config = dict(
    init_std_down=0.00483,
    learning_rate=0.00102,
    decay_shape='linear',
)
Each number is 128 + 24 x the weight over its row's rms, rounded and kept within 0 to 255. Layers, rows and columns count from 0. Numbers have three digits each. The size before them is the row's rms in percent of the matrix's.

# up: layer 8 MLP up, 1536x384, rms 0.0249, rows 1054-1122, columns 0-95
# down: layer 8 MLP down (transposed), 1536x384, rms 0.0245, rows 1054-1122, columns 0-95
up1054 108:112147157093132161083098122151118130138157113129076104160111151100133133130143135077134174142129120142119126133110127151127129085132144108096139142139130118124133123164106099122125127128136122139123083179182125158139146092119139084107132133102155097196152157153142101132110138127111123145
down1054 109:125092129163186160104106139142150132117072144072145146130117152143106150151119087121137148132111101121151130168134126147137153065124149059106147120116130080119118127137069196105143124109167131124096113132133108111111110137135153155122164126121173115091112154130128145139089129145091166140
up1055 110:117121157108114111108078121107097157088126086143146132131116148146157164129117147110085172091139147132098141124138131154192179094159143110141128125164137147158085131126121140087133144138113188121158127132142147119144124074146150111175172100160103108132172153120112087124133120144143153101
down1055 114:114121110118087129092137100113138145101139126173116190130101167138131122124157147141159129112141156116159138108123108168167123120120126128131117084133115131161146149146149101135106124104141142106125091116156148140150127092126138133135170124163126127122111132150121127129098123125145160125
up1056 106:169117204142163109129128112109105118126169144110109121156135125132124189084113160097104089124159102144107139117152152171128127095131160147147091115137147128151155161168155083121118142109136130123159110160158191103131132082108121130164134123151142130111133171146129066099097148125128172124
down1056 105:148121104170132135103154090103158116159117110106126113110163126149132129086120156097154053161100118085152100132129119137133114100136143123135081105113113152102139136162137095099152144131148154136078126148144118099140085148141130100133069139138105144151113170145162148144118111134092093129
up1057 114:107090090100135112126133121131090141126126120162137134181120140131136169107150112114134108110140165137125129149127122131144143108121117128084131103132134116149169196125124077159135143083125145082154138115131124147112129180166150094135147114150138139104079171140125095142131170115126102084
down1057 142:123139143114132161145114123113144166090116125105123131156158133146121142147136155062124115193126084132104115138139097108092100140103083147071129088128124161133118132091124072169191126130175158090134108125137123103115125105125126112109121098100103145116079146130139144144088162124126093101
up1058 096:167160174157115135100134131128113069140147153114152101122070172121070131088112133152165119160103098135091098090112175164132117134099151116179116097165138139133117107145119137124134125168135106111108107126130103162164126129150110168161120120133115111168132133087111165124134139114123089130
down1058 099:150174122137110115182123115114161087099148119113128140078126124121105102157096153084144082116067093099167121111145125138113133122110127127126132152132152124155128125105078140110133112122110119100141116152121157143127132130137105134152125170130153164122094157114106153110115125147186102147
up1059 115:159111119173098122080110098097125123122131141127117095131120119121152163144136149106117126137165118144161137128110118175095179083122120113102132120186141139096144129143128088113166063115145127141130056145149129174125074103112122096151086097124128093142138117125096137098119132143119149099
down1059 122:146145120121137100112123092138130120119128122121114138157118125147148140139127166090114153133124124119110119128159070092113166121138107132104116149162163141091124130111122106157186132161138103159121132123183108173135105091099139099110110119173115153109097129114128166125097171092123111132
up1060 095:158116173105099126116124120105128149106125163123127099146105131099114144185115142127115126117130149106137121112152103153123205145120147118092105112205118156121109153083118158147145125175139106130087083116145137123146125076114144094145090087121138142116111158140145120191113175133090113096
down1060 086:144120129109105113126108139115108119122107100121118140112104141111118113088150087163158114112138127113167111098161109097156127107179139139122152138122131153130159122135116093122090119096084158127141163092094108104135095144144142155135123119163149139105142093131147170148090136111136152162
up1061 102:157129163115169141118127139119146120127209112130119156137101154109133123179136146087156169137163149142110169093128135143098180114126142121118118132139114150151160134133139120118134114154106121130151123133159130125116118112127095141174136104149129145118111113140063144088105186104120171065
down1061 101:118122156178115167125088154167133115124136134130131128088118083149142143132176116152162107098126132105142147100117095100103175121124114104136129167123083142101067098172113161120080144103097132116119151121073166100150138131104116129126133132195122104137113133112131162122130078125179156110
up1062 092:174131154139100154142072117106138086141130102150173161130132144126086129127121082132121126161128121157154138109114095133103140145113133124112122131111118142124121150138143097119132075140131138146103106129118085117148108133139128130134141092145128145143136127151107151143129115110137122112
down1062 096:147118112165155093102097148137165151168155150121130157176107117136151131176157102127138135120128159114095157097129174150155113142144133152112130140142088128116140169120140135099102149101131090136157143141134151138141153105143124115108099158095123138102170096139140134123152115171107168155
up1063 098:080116121112094154180108079125138137137144147153165142100111147123136119122143098116140124112112160105079141139115194119130133125142105115144078137091175149148159157151186110097113144159159124140131127151144136139121135115111134171157191113136126112150199121128116117117107148114092157127
down1063 099:091149055119096132113137084159154139119104128110131155170125153145115159104100134085173142104112142130132144153149137174142162073116111096116122094155156090104135117100086142147187158118157154113091102120157139100108114070097137148105130142149109159134141157110106130108130116141115172120
up1064 098:158176150128132108143118141121111121145135113163119129135070136126150133127168133128116111150154100163131112150111148096157159083181114125127135153194117164154147114136106173114129160142113124127142122144114158080173140081126157098109128140115168103137123110146149126169145121148161110119
down1064 094:084130167130137112191082124143175091124108142131127148169105155103111129124121073142144114115135107089137088142163130121117135070107125128147144181119184114128127129125176155111126141151195096126053149113134139100105133157109149109156125146108133120136098119138156113141147084137091145099
up1065 105:133100100087104154089116084146120135132146133122163116150134171119153162104104134133130118154132096152169142096104156132143172115137094107154130165155116129143172142137138135122091104149145152128152160121133143165105125138150076103127141111137102103126184104115109146127144131171118118114
down1065 093:119092170135092194137087081151109125099156112126146164129142095139139189128163099167130150115119143185138119140146108075154114139161110135132090145171141100142114106157218091131104121150185114137097103081170106074112106095146135109145135148088151149139144121119163138128115165150140159113
up1066 094:128131129132180132157159137081154095112129146133096121132148132157138116150099150125165095135119112127134134123144121136141193131109118122163122169122178130100112121110116138131122098133188094131102098142144133164119112108167122123144163088149134146156111114120102130135111163121120094111
down1066 098:124131112107141129138165112135110156144115157138101106138139112143163119150150164143097097140131133129099143110149159138114112089096096146153134122136129161123118145155120124111125162163197106114117149083104144111144138124130122115137138105125110157123176131106155106134132110052160150139
up1067 097:127112130100146174134095141090145098118135138149103109135125147117109156131149105114099122147130206168154119123112154141144187113086118129159163156117147140171152131122146112127144090135133103149158112172120135116134131122134123124134121105158155140145127104148093103091120116115143164134
down1067 090:096087140123100126104107116085090149122096158112129156155131135150138154125168171083119147089136085129128086158117095158099109161086083124106183138114128139175177115085108124115149122113157106152116165101165131138130109154133124148099113126150127143129123103152108116085127134113117096111
up1068 108:134144145173143107142094168129124093123157111144143146137122125142095122126106100114138146136113146193162136116145133104121184120150084133123123154099141146166209205109166104162149135094145082106137138159141157139120127122121128113157133140132121136102108164119057156107103131141138118066
down1068 105:123123147124110110137145146144166114155122142139137111113129089116127102141141096145156137125119118143128110089134141165090146118092108112115131114101124134142099130130070139096115120122160099095113117130080114172159157116126125122117156137143168180132100138119131158075196121152093137115
up1069 098:134130143067124106103134133130128147109136148120137106136111150198122189138151159115160145119142128166116158084141156095138163084144112098115132162144117179130181169141131129111146132094133130113123116150134141115139125118148122168124140110156090129132096113104115149094109159096186132139
down1069 092:096136150187099151104143147204155079129136166127138082092129132114133117127148113118090128106131129134106108127121141135139102136146162155117138120109108055126107115132139095090138134115175140126138115141159156085136156164137132156098114113101121066130149122133125120134115122121088166184
up1070 106:106137133109113127116128095129129134152147154101134123180128120130144146099142158143126137148117148161153140122105123182120153126100156103120140113127133113153157158126137107148124113089146104100134114150161120171144076130106124153148141118119100185132107138116128110147147152136122118105
down1070 105:099120154138117128114075111140183096157141162108125082125142188110131106108162111117101092132105132092134125129095114116103116163158155140148173088082105095145103102092118134088108142125145100127099164131106087079144152141150122127128159092108131103177117110159170115139120108099080099111
up1071 095:131124134107163084146062112101143122154115102125178095127104177143154128127128125156124144105155129134145128165168187139141144137112100097097100166106152143101129148147153131132116128086113110083155138149112170155153111139120141076118088142138108139176146159122152110205130119098128109091
down1071 088:104136113172140142107083133150101124119088155144130150118093056124151162107133137188118114157121107112125129158142127120090175123126122115167131144107137157097119163123128126104106137151101116148120098111000144110114140141112112125130150131137142113123132132154103132140100092135150173132
up1072 109:134126109140141108133118124100139115119139093139130122146160138104135123107119109128151132155119115160129113131138157116157146109116108058126107160167157149139138189136134162135177099116130157120128166151128119120108083095158131120118119115136090131116127157129124135119172137146141161108
down1072 106:165107125122124152091146150145124153113091135088142155147082105117122108124104055206123137137151095155143156118109111125103150103147131158139123091154119094143127124174121129164145132150145077090101149116060102146126097136171118117123146122113129146134135120132152134110153126135143140138
up1073 104:140121083123125119131077093173122141110138145130121131132083118093148196161145149136115144137150117146071113097120163103114139130147140107120120149131118130115170137118145134098124123120119149115117117126154129149111155111134154150102132144133105116138140105147100164125137171162117136097
down1073 097:115116105091179123146129111121091105191168155137092096109101136133121116154161114103087164133111148112179138126106105062115098153109197138182098147156109099126145147053119118130143169123151111134131107104128119125160082122169144128116121147120156125129122099114146147147190158094101096137
up1074 107:136137096115109101116101100093138132141141156188112140165132106115131101126142119118179114135113163158110093113071132104105121089120116159180121134209119144123125169156111080079110116085111140166127109163129123118151138132127118126116138111113132114102130097126115116095167145140122142160
down1074 100:122128105156098103139096143151170096101127111112174129132152137171107157143142110187150112116122137080148164110182144139182141124147149149119128124111131109151151114147086128155110159127107121120127145145041102139107095143147116100139113111118159119107123163115130144099122157145122128111
up1075 108:097141153125141121122140171112109124095152132132112166126103140153187139115123124108135157126141123131118141131109136139137112138121119095131141105195165144106157150142133161120124113135154152066126122117163106153141151125181112114113154147101137176102166130146094101133090143127117136131
down1075 106:145149142121131164102093120105128114116139101133120124156115105152141112164073136090139142152127171133091131176069159116114143171146131133156124177126120128151140102082128128121150121106139140110091156070112136132145143093127133107102126133118133113132108139121159148087136147123117121142
up1076 094:114110092116130147157108104119160140086117113163154155135111106128162128077124134132110108151129141161101135147076127142120115106120161128101101106151196165155156116130112104149105120130133132101132126178131105146166110084159151151107141115154147144121126121136149112165161125105178133112
down1076 096:067163128159129123138047131112117141128116099145120159129168150121146160133134133101167138118124136126131140175178127113131102141105115112185139111163107147122086128123110189122163146133147164106122173097147142089127164157099106127104128105111162096100106142138124133112149127132127153112
up1077 096:114152121118079115117136102128141107146145102115110102126112164112168146132125116129116149102152136109094114103078123161115107125161135121139114137130131100159139124124125157113154088155119137125108070134120095148134109173154119170112112164166116090124133150146151142098107132139102162133
down1077 098:132111147130101125127086082086142102167151121122117153099137118150099141140105128081129058154090130085116113124133146138119137123126095135138125172138161133136151111107111151145151111130173149116105177149122122117152129129146137095138137146105145123109099139145128095119128144146138123123
up1078 089:115131136140127112139110128136155122122157157119159105118104197124128122126117144111153103161148158124107128124120141090159166131142138142153129098105106146146109154102146126104109145100113149092152115150155148122124114102115106154079124134136079121162110142134056162151072145167107148144
down1078 081:090075098128104138147089164123114129185152108082134102116133092127074136094161100160138126142102136154139119111119126129168124107068129148135138177120093110099099105132157056122083119166079128113109120105137103122086135141141121128110156119130125135160149155107161130124132145095162119128
up1079 097:137130125144121146099097105142101119152150163079160104132089152126153143087121134087125167110112142122100106156105144161084113110167141127126122113147128121135125134139111153112130117154119144124131131167138154131086137144140132143132137137167151098134139156126049157103133125105139133149
down1079 098:072102161150086115154106143125140127097141094170091134148168091113106172123147124136112090116091078140154110104136119154142103178098102096125168133148138118128098116145167098160130187146112144167095134143131129104164142109114106137098121131118141102142104161142138126131125093117109133095
up1080 089:133101181112073142105127123099163132084137137161107107141095086101159142109197148156145112155119103152088102128137132134153131111127091138126080139142111141130119115097122090068132124110154219125112130147132116159120105108125132074142139074134122167162161108124100123148115112137099138129
down1080 090:146117100148152111110092169156108109128156128121170134120148114138109142103100131140143136096135095087155144133140101084127121098096113135154103139149122111105105126133124145186128132118084143096126138084165112119120145100126119166156126133144149120132154117150144152121167153118143115149
up1081 100:106093131176133127163130151106074116099153124118155148122122121101147139184144145121117146097125112126136147122101150097149131074136116140132137140165130141142145120155129143111174113126142106121138163155165141132154113085123121117155146088130137103135125172078080135109036127137124128152
down1081 092:106121140142077149118142149167115127102107152134135159120161127174100134136119163163124152111102130127092121100099112102129084118137123156119117126120154133081101133160112090070119114155147088128101138135126104096152126188155137115155135072170088158143107160111103117143142132115118114148
up1082 102:129117142140078107129143085098114094140125146082119115137124160181139187156162167140135180125154153094115108108125114150159148086118170111129139135133156137148151129139136133180154107122169128122092095164164107157127155113105110157126151115105132101162119143139081098113097131151130122133
down1082 104:129145107143099123146175127107130112158138120159098155085134145172124105138134123068132094151173124098131162108142143098158143086108117122096085152131138133128168125108119139145149132146172156119096149124125136138127172140086167158130106120131092065091125086074142107098118169166082127102
up1083 105:136143139127157142110099073105091084127132120123170106118098121086170175134137113131123099138149121127109156139130121141155170138111174135124140160103136121159139175147155145127139099174146081145127092126131170163139134116111143098083142120148135113143143158113133139115128198108123103122
down1083 104:150123115124162143119097104146106109076109128124113132168096087145103113139116101213142114132097133128160139110128155122151142131115143155114136145130145091082119161181149131104094163117118133136138128123028147118152115149154115150146164107122162132134178136098123134140178137084173132105
up1084 102:082126125112130179114086150163117132141151166100106166109149142074135151121143128102118094121157188151157140113101106114115116127130117120091143124129151154085122109162138114135158146114127148158205096120141143085143106063173125123098105139121161150136150110113118090105122120141113139107
down1084 105:133154129162145129168106180148125127112131120121133110137202134146117160114120103112122131156125094137122133165150147143146085154128143078128116156107121126146135153086168117101136154163171118141080122129155127112105127144140123167142174126139144111102086187168129158134139132119133139140
up1085 100:122142174115142148104114174099116133134145109141085164151145119150143158097115125118117106091162129113133107128116166108136155100129116117132137108103128140154143130112095110125139126132129128143168105157122120142143148148132140141183134135173139141131176164133117122112108131128151120074
down1085 096:166113113074121137115155122178153121118139136099164135087103114133139073151088084087148125100137126129139134112102142116154156127101128122111117100114109146108124128118123193091133113101165116169098154138152125135188061109139140136132156096102088118137116097116118141127111114121101108148
up1086 095:109182095129087147112139152108123105097118158169130151120141133057116110116138117116154105161126148116112109125150141071174152106095106111150093159132166151163141136164129104151103086108137160137142136182119131093156117115144127088116109131115146119130148119134117073125150120105113154108
down1086 097:144098158126143083164071114116147135144126105112131063141102119174139158094130182099085164123146126160150144145108096170102085140147134119100127150130119106108135117111156141120167153140140093112100159097135137133096098117148133145156104135154130129116127144080138197110105158119138153149
up1087 110:143122130162121142131150174113114098127135144080129182110091107102125117134141092114142118190148112138138136107099150113115163111159145140143107173128118191167136148094139101123100118101156136154161125169134147107169130100123122119104138114146138118134126123118070096097135135075153107136
down1087 112:141158098163133116142156187133135086149081129139097157102121072115140122114146099164140150084098087104155116128119120153124116125149160147189130152140155157132111118093124125133141149141120111173099151141081146097133114120114133121099126118160146100139105113120089130161143101095144123146
up1088 100:115116139161140134116123119091184146127134150190087141132154121116106118131116113117158140130141134128105129105090170140131172068159124132133138111159140140149100172104137184142135114124129104168145156135129104126133075157103149189094119121148082176124165125086126155131114138141095108101
down1088 092:132107112152136148137116136150152075108121161163140088124104122109118160174083084124148094110101116102175125128151105140165134152081151152150102126144142119165158096161133108124121125135174118106103138152135137163114174078158123103172091148089116086151156171148083155158092168156115182124
up1089 102:134136107104161102136119112104086143142149125114135119146110130111131146095156120132156126153110165130106137109113132102153187124154138151150129134152112144152135154147142113090101158125107126120172150116133123144124089115144145107116123169117113148120169160149127155123110159159130135127
down1089 095:070120134108117078139085106101155121128111125098135141123108136133100151102154125123151138160107145148114082163192104096122106170142147126099096152089144150102088106129135122137097118113133084082116119113105099153115133088113127128148129133155137147140131117130156167130139134151120125126
up1090 104:141143114104155170149132128152105127100182139085059169146127172112168172122169167089109157109118151126132133100155123146112168108125140083120144151154112133123136119128158085133127139123126148117139145147158123137119116062189087140169107153147131139150112130108092136096141149102134104079
down1090 108:137142128106126124146122136149130128115143136097114180141125113124156134105135132125090128131117092148141127160164114122102114172095149106110125146143168121072167106074118118104115154113211123120097150155193116106069191116143109151129126127122123116132088129112153142122149137116120135098
up1091 095:175122101154164160132119119076178124095166111070164168127145154145127123126125124109153174129159121156172148151133096146134128090154109068130105131119152137173154160100144121154173147145135121103126106151133129107150100143124085158105129127134136147061124125144092141122107158117147121125
down1091 096:106147171118130124125131107139105170139130127143076099138114075111095153123149136125121115122124134084099056111146141110179146164135150125137160116125096139137054099144144130120133137153141116149111110134139146135135115122115130099151149153122144133174113170088155130116119118156132169185
up1092 099:100134190135143127108129087088137175116142129154116176130147182131141151105102171098091132128167117135104099130134105130109120089138130134132150131113135148127157127149145102146142126141168119119097151143143123139166095130168116100138144102123094147118103155123111103110146150119150134107
down1092 099:105133127102134149121183111139156127158123093113138046107125163117115117094152140114115125098161118117131164122092129128159151156111108136159106146118091117122100154139125145127115139079148143101140118162152143154126162173113134150131093144116134160100159128089135144105118102139132139105
up1093 130:125131142124132143112101146113139114137165117129134138147099158152100119141137167099157169159157151151093116111134112150149143062150125100157120120113139136156135162160139093097146128171134112154114124169160139146126131132128093121136147135107096102127179128122089105118105143146143145123
down1093 142:138117123153095166149085165099142135126118146131151094077137139128107127136122124166162100085112144099120140143114133128163149108120143152103139126122130127156138160174138111129135149128105146157112117151096139171109108141123120163109127116144087074110139152118114138092120115104189160131
up1094 101:123073150079151176140122135130158109109142121124155134121124114127106127127121152095136138126118127150154119116103156138142148098085125126149123110139151159173186164091137120126124134130159117122130133118161132120160137118128102107100065167143140097123132107140116094128126130095099143143
down1094 092:126141192169110152113166123133137160147142156122089146140156123150139148133107130149110123173156130108134123145143132149106133155114147120120091128060112113125112119129075134162124108077155102104148120135118119074139109110174145104096112144126105088088166125111112107112132162124136149139
up1095 111:109089154095150140139133120119101094070135177151109124132118152117139172132128118105127141139169101139126104127111143168121167094163153083133138168143148141125165135106153112127161101165131139132117083166158150149152104129156108121138119122153156150119122122078116086107117165097126155136
down1095 111:110153133119137136158140122096136127116158089148103099133144110111105108131121082131139129158066132143128162130156158117151099140106123139106105139120125171102129122113109101156121142100191124121162124115143142132162129126134122112159079112128178120116121150108129153140140131108144132115
up1096 092:146148133116115092142095095101142141098107113112126139118093172135136155133119106168151117117172113147130110159110128126135142120088168127142072139109226138126172146119137126100149065075164122122143143140102132151141131102112112117151156091141137121105129115129138120155127107146114116111
down1096 091:100136143186138159091090132134134108147017149099153108150157094143145144105117111171130135138088118108153109139146109085119164180154151157137191114146155131135120121113151087133124133152118116153119165121041159115095153154107106122093098138110124133115134142143124156139155060117143182129
up1097 099:106167138139150116169122151115111093072137084127129161140143123115124153157142118113138124123118089142111116075115142161139121139137144139103167158114137139163137156146137093122121093159138114170140099170148137126135129123123123081100130085143119147160117112130121141127125152120112152133
down1097 098:114090121179105097138090155171150112119173126121151145119161171172129131090132139120135140093112124137152157148143112083097092135144173132155169139119106079129117129094175099094085162106123130130128145156121124137138150121097106122119093116120127120125126160141115120116076120136148107146
up1098 102:070135165082140147125084159122071120117146121146105103175062151105157145180133111129157122126146112145089124163118158085126136100160139102128135127150124128145154138151160113147105099127127139133105164153138130119190137120111134125125124137142082142153097125113116133122154118158138118078
down1098 102:181098152100134160116137098095126158134102103101127126099111155180107105081133126113171126109130129119154095118140116127142120117098122138136131105072130149120077137161122161124086121148153108130141093115161120137155146186097134070145152100166115176137130138118124094129134081145126142181
up1099 084:178142131132151110140134131132164073122128108097158137125111113152086113183148106124172129127142159152138096125074142162111110128150137125091060166137155196135117134155158147133138122134150152117096133118134107128118106143123130162093160114114163157126129107151122108156100152148093118142
down1099 091:096099132138112117145126135106142183138112145157150166167135133093174185088126166113072145133132147165107095116192096132135123123104065164138138113132135104108104159093119089158103124101165129138138112117135141155135143117093124084129114138124080134136105128089133123105137118142104163114
up1100 105:160156129095136140151117120138133128067125149160135111162137119153144162165141127118147104103146118134102127138153128147142145126128166097100142129130128104098140131168140100129129092141114073165127112177141129175163125174158147118079116125120104173159088143119112087092071132147127114159
down1100 118:135111169155090120112129103155095141077106154110161150090103128137126099110129152076116167159100135105134124074124111152113123126142119143142110131133149187149119152121199135163116085129156132121158101102133165142154123143124123138112113114133146123138121143112143112114129181101116149175
up1101 105:100109118113139157131081147110119100146152106131124153172056129138129166172111119133166112119127105147139142110139150109189195099147125125105150124151112179168126140120159121136096092116117122124145114144136129153112120118139124136108141098161167123119107159111098136099147151112164142116
down1101 107:112125100121167146137146154096155098107148101097113136127138131136129128126154098125111130095171113109148137129130123153126127107102134134127151127121149125131151084126138128166119150143141129093147126167179086115103152119061115141135154136165112110104129120125113128107098146129122135138
up1102 111:149085126135118135110107143108121110093149142189094132147126122115121126160146133133143127149186157132127139114106156138123163131123144128133095158091107117125094123130179131130145108143124190124142086121134108148172097110192116121134143108146130159107110127133085165135159142097107121128
down1102 117:128110136146141123141108153166139128163129133135158114127147147092116049144159117113148126164140122090149137130121115120181142140088131086071113120116098100142120147096169158085098112085095111136099100109117129178167135142114134179103151125126111137111141101112110122148166110136131166144
up1103 094:116150191081141121153075091135117158136130088134138083114104151119074139140148131118133143114162101128092093135150089122107161131154152150146129100134167149122175152130133106118154098124124116150100138132140147139131159147122082114129102085153123092099141134136097153166129136133120132135
down1103 097:161116108125150163091104171121092135121124135147140116150171126161135140091119147099177139128131156098167152119105184105166118152104131144144131149122080119154106113137180103113056143139150141153149153097096123146120137145126124140149155090125156166150100094111130140122154176106146135140
up1104 099:110179136078135152111060133132150116119131128090082147143116104158101182153144184123123154113159116131119128143148129161109138106187174115108150115140131128105115127177104175128104102149123146133147115124148177166139108143137148123116101141096126167150119143107128145142075124147144054132
down1104 099:140143084127112106166120132115142171100105135151125155128140150109128116118115158111128125130122136146095122154167163106128093128130139139111134109115170099109129111123142122160147159136215060135147145092122097117100108110114126086102118089111169162107134095133096177133138136132125157164
up1105 086:146118156080151078134131121100134069144127107141112163148095115144138100077136146149086146147146145123126083118090126120089090104126130096136161146116127138107133149123157126109144113142155187127113107125134128186141090110166166093147140101117102150142123117130147130146135131089129082120
down1105 089:079123114158086112135111125151148200145172135082164118114137194111131191176151117084160147148118103117097130153153110148120113111119140161120142131119132147120121120109117144155123125141138096125133147144183108108165171128136143166123115120099154106141109145101117140130120152167148151145
up1106 108:147123095152112122117142096119066137129140131103119141134106173135128118105127125114146106155156132108152134137119144110151123146141102126154118160102146204158123124184153057138134142142124176140143125155128139136093146089124139124153159142141084127112170113116093127180139141098133143066
down1106 103:141106131126117115049134116121155157159148139132130119129180123151120128145154120100121165093135126147106056109120092105120104150103129137122143112098136117074155102140122141129133135149138147155117155130102106091099118170111130145101122152151158084155137136129132109109114139100092094137
up1107 115:141102147104140171130076168130095099141128148134131076167106171136118141131113117136148134162112155131105142136158137121153106130149113089141089137099144159147128132115148123131138128141133118125130140141146176152198182086096126135093131137106083100131134156126116057119127104124125113143
down1107 104:125098133096123147112094160153122117130109160095133076142092183120122107115128075174191129145120115110111137111157138129144096121142124110123139147091149128146115143135144106162114138153172121128096139083183133138144170135086122115105132125119138134146109136124126100124170026153165153137
up1108 107:097103138094153098121121129120113086087150148146151138175092128116157145134114124138142140152149140157086116102156127089193109117141144160154144169143170154130151156151136141112097108139129125135107140120160170128107176154142103152115122120202100109130095152088118092122153190137111124090
down1108 108:123131119140102125150112101119109146154100115127123147093154161128135088137099133108173110145144109093148121167114138142106110092153111153116156147177177143116072095121126129081125136075198109103117147146091134110142094156132101156098121153108131141111127120099110135131149081165160147101
up1109 109:127105123146145094102097130128111126127139116105130162142147135118122120139102107129159162121127146137135128143159115097154153139144119079106139157117146138129127134116160164144155128101137140106141129114167111098124144143141142148120129148135152140128130151078101110109114124160082123111
down1109 106:153149165101146142125184133139110128089160134159131094173127098113129079103133159141123112155150121094108095129112178113129149156116147134162117118132132154165136149122163134106080168148146112191108150135121131136136160075097146119102185099132111097120125086119123097135165123091130161146
up1110 100:125141129118128140091136125170180127122127151107142165152073119141097125179139164126166166107148133145116110129121145139075135124130121106118095169112174195102130129102099106111118121130150111093113102166137119150141113116098130132126087147107108140102130126099125122152123151160097131130
down1110 101:116135112158128104154105118105134109143109128137159102166124148158124158110108110174128091127122115131126117162116122141143112128109130079118145120108120146095097084105106115115097121118141123170138099114077119135096112167130122148120127114107141108195104096086117140120127079121164118144
up1111 104:135104136140168131107113130110126117102148150109105127111113141120146132160135114128122111137140086162099146138142185115179191129141105131122158133150129132102130111167136140109099124135118151112174119160133122146111073123169137122160133103153150161134134118121070148142121123157124102091
down1111 100:131111109106148130135094104103143157156191101107100172141130152146167142158127137117127168132110153117115118147158090093147134117110104144149141125080106102135082099155129096127088113141067095160157167110075102146170142115141125102136097141142157109095175126116119124184121100118123162142
up1112 096:118125113098139094174137096118113135152140146152135136128130133090126103097166184091207152116141158146140107152087124188124104143136148087087129076125144149164151118159113095120118148164143126087134121147149145114140154131161128164132113116124156127088174107119097104143095144128069169134
down1112 094:151133142128127122089204126161112094097118101140093098162114131148115159148116105189114147161142149159104143138088147107104130152135123119102113109130083118126134101126164172147149104112085137128100120115098093146111168134118140134146103137131117131132096125156108137144148105123167126111
up1113 113:151107116098122111111146167091147112111188117154143136179097116093153117141141129084134168131181141143133151096098113126135122099110101108103125102161136100124121124175115113074113109124140072157118133171160125111166147136103122148129096117109086178122139101141129127152139163159087152118
down1113 112:101117114172137140128141117164160118174174097165115149145130091109132114076126108135132114169164110128117120138161114092125108133166098155134164140163111096119126115163075090160088166142126104102141148130121116135125108162134124092097130103096152158134123112115158120144123173111140114149
up1114 101:130140151136101119082107147147094104131129095120141187124149166098133173140115099126146135109126127169144118119097161123140158108169136096122080141160134120105128110161133122086159134130130125133112109119137111113144106162129128159148150104182105151160150122108091125134085112131078176104
down1114 096:123116083121151142111070146144127140150102132148132134154105152131135156125116170092131138151140113124121130092127092113119121134092159089086117089129135155109107153156175129158137112123119117134141101124168140126154126130124108137117104154132098103094142161152141154132127157127128135130
up1115 104:138137134085133135123098091135109132121145111126103131119068137152153157148133139110125188116104111135063097096123150123111132119162189119159127106128134113106165114102140110073145091150133134140160128136134122148106100128092134144098130121149144098137168138121130127085110124122112111119
down1115 108:108137104139131100116126149096117119140152168167126106105091137179110080143125146115111161047108139131114120091140120129148156142124158134083143120124141112119148129119162134167150158162180073140110188119112158117138116115116143126130123128150128170127141125131109119137150176112111123144
up1116 096:104147183104100122161111112137112161115125129144106147142099120112100124133153179087096115107156157156121098133124149139124118109095082112131150162107157107160106160141165126118149088125136134112137112189148122154083119128111130149104100148118134143144127159102106158122078130156075111140
down1116 088:147153130170131155151129133168145128122096086131110114115095148139125164146102116116138109127121124113139150103129169152157137113158059150121111144129129121105183132138143092135143126168157143109137136116143160101097143084121155124124112126106151145118167123103136116140099131131103102136
up1117 102:168135111130119147069108178130129095119172088114153138109134162121153117114102136111162141132119092122102098117113140075151129119169126094128133093135137153133159144102123144101143090128161145111130137140166154120122133135122085120178126122150138095127151146079079139125093135123145175136
down1117 101:129139148142149086116056111117146080144108115109127135148149158102143146122088162087159092161096097112106082149117146144107104129120127145086131166140111125113119130101139160134109080122137123133082098095163109102144116142111135120131106082133124134124110166130133172115115150153149141131
up1118 089:128131144134101137157109155130061101148144103134075123128138127172116108166134126148074138126131119120091125118147141107102089098146115120151142162149130124143102169147101159113143122122114157120129095130126155093132109099170135061100170151145100151138134123132132082149152120102142110104
down1118 096:139119123141091121122115128127125129147123152136159125142097038110110160109143128177133095128145120122132118154132108105116146157135130122158138110136148073120103097145160087145125161143152100139106130111177125114140133126108085149134125087113114126120132114161133153154128090102118154134
up1119 095:080179131099174158133125174142123111107142135153113123173109123162107134106136119121125155112134152122090116104165097137146151143127161124114153138133105114107157105142151098125094118096156101110122130128133101171122142157146108092142104143149165107158115159122118111102145139120104156097
down1119 094:121126104126094125156118147128108186090110118152135146134117180108157068137164146145104124158133132086159144145098098096112153075109144124113120084090139106108136136116111131113182127168169121192126184119131141109116135125139127094145133127132117118110129148109123097158133127101140152158
up1120 091:115176184126116087135135110122135095115127126077123126129122139165170173129148169117158135123140097141109116137108169154159137136140133084109091138103166159118118147119139149154158083098202127058123144135148136147179073088132088126155133155116123145123126147132134139175164143122124081144
down1120 089:095105124120129139130080157118114141132129126116121148157106158153161074153131093085161095120092126123134122124161135085136129117112109154167129152138123138164110145095121107134116121093137137150149124131142132150147138120146124133083139168147136104110112084144135176118151143116135150109
up1121 103:099133118117149125160113160109106110133140099107146118147115123124100110099127108108160097117134136100089144136159099132113146102109116148094134137151169134128121131123160100129145083179137115112134136190128136114122152148146127110138134109130128111165126151126144118126125139121141128095
down1121 108:132121164102132132113085162149122134114109128152141117107132141111117120103133126126085082146143132118095133126079142133143113126165139121172112155142139125139176132130145087052129124150134147158106169140103128116093095092119139074163111126115115110103117160105113090084160152156122118120
up1122 111:089182133069147158119093130109167130127167133135105119159151139088120108169179102067137158096146115144088130109124148134101125083128129135148141138112138141140133153125172140154115091111133118126137146124161127159140150114120131138148133098119133104169141138121134116165162178138106115094
down1122 114:127125152114121079128081161118167142125192114107121148093140110083113140166156090166124163096129120115117113123107181109115109131182128143178134128113122150173132135124142143141069102157080179112101144115154135124128109127165127149147123137167149147180101113121146153153160141127144123159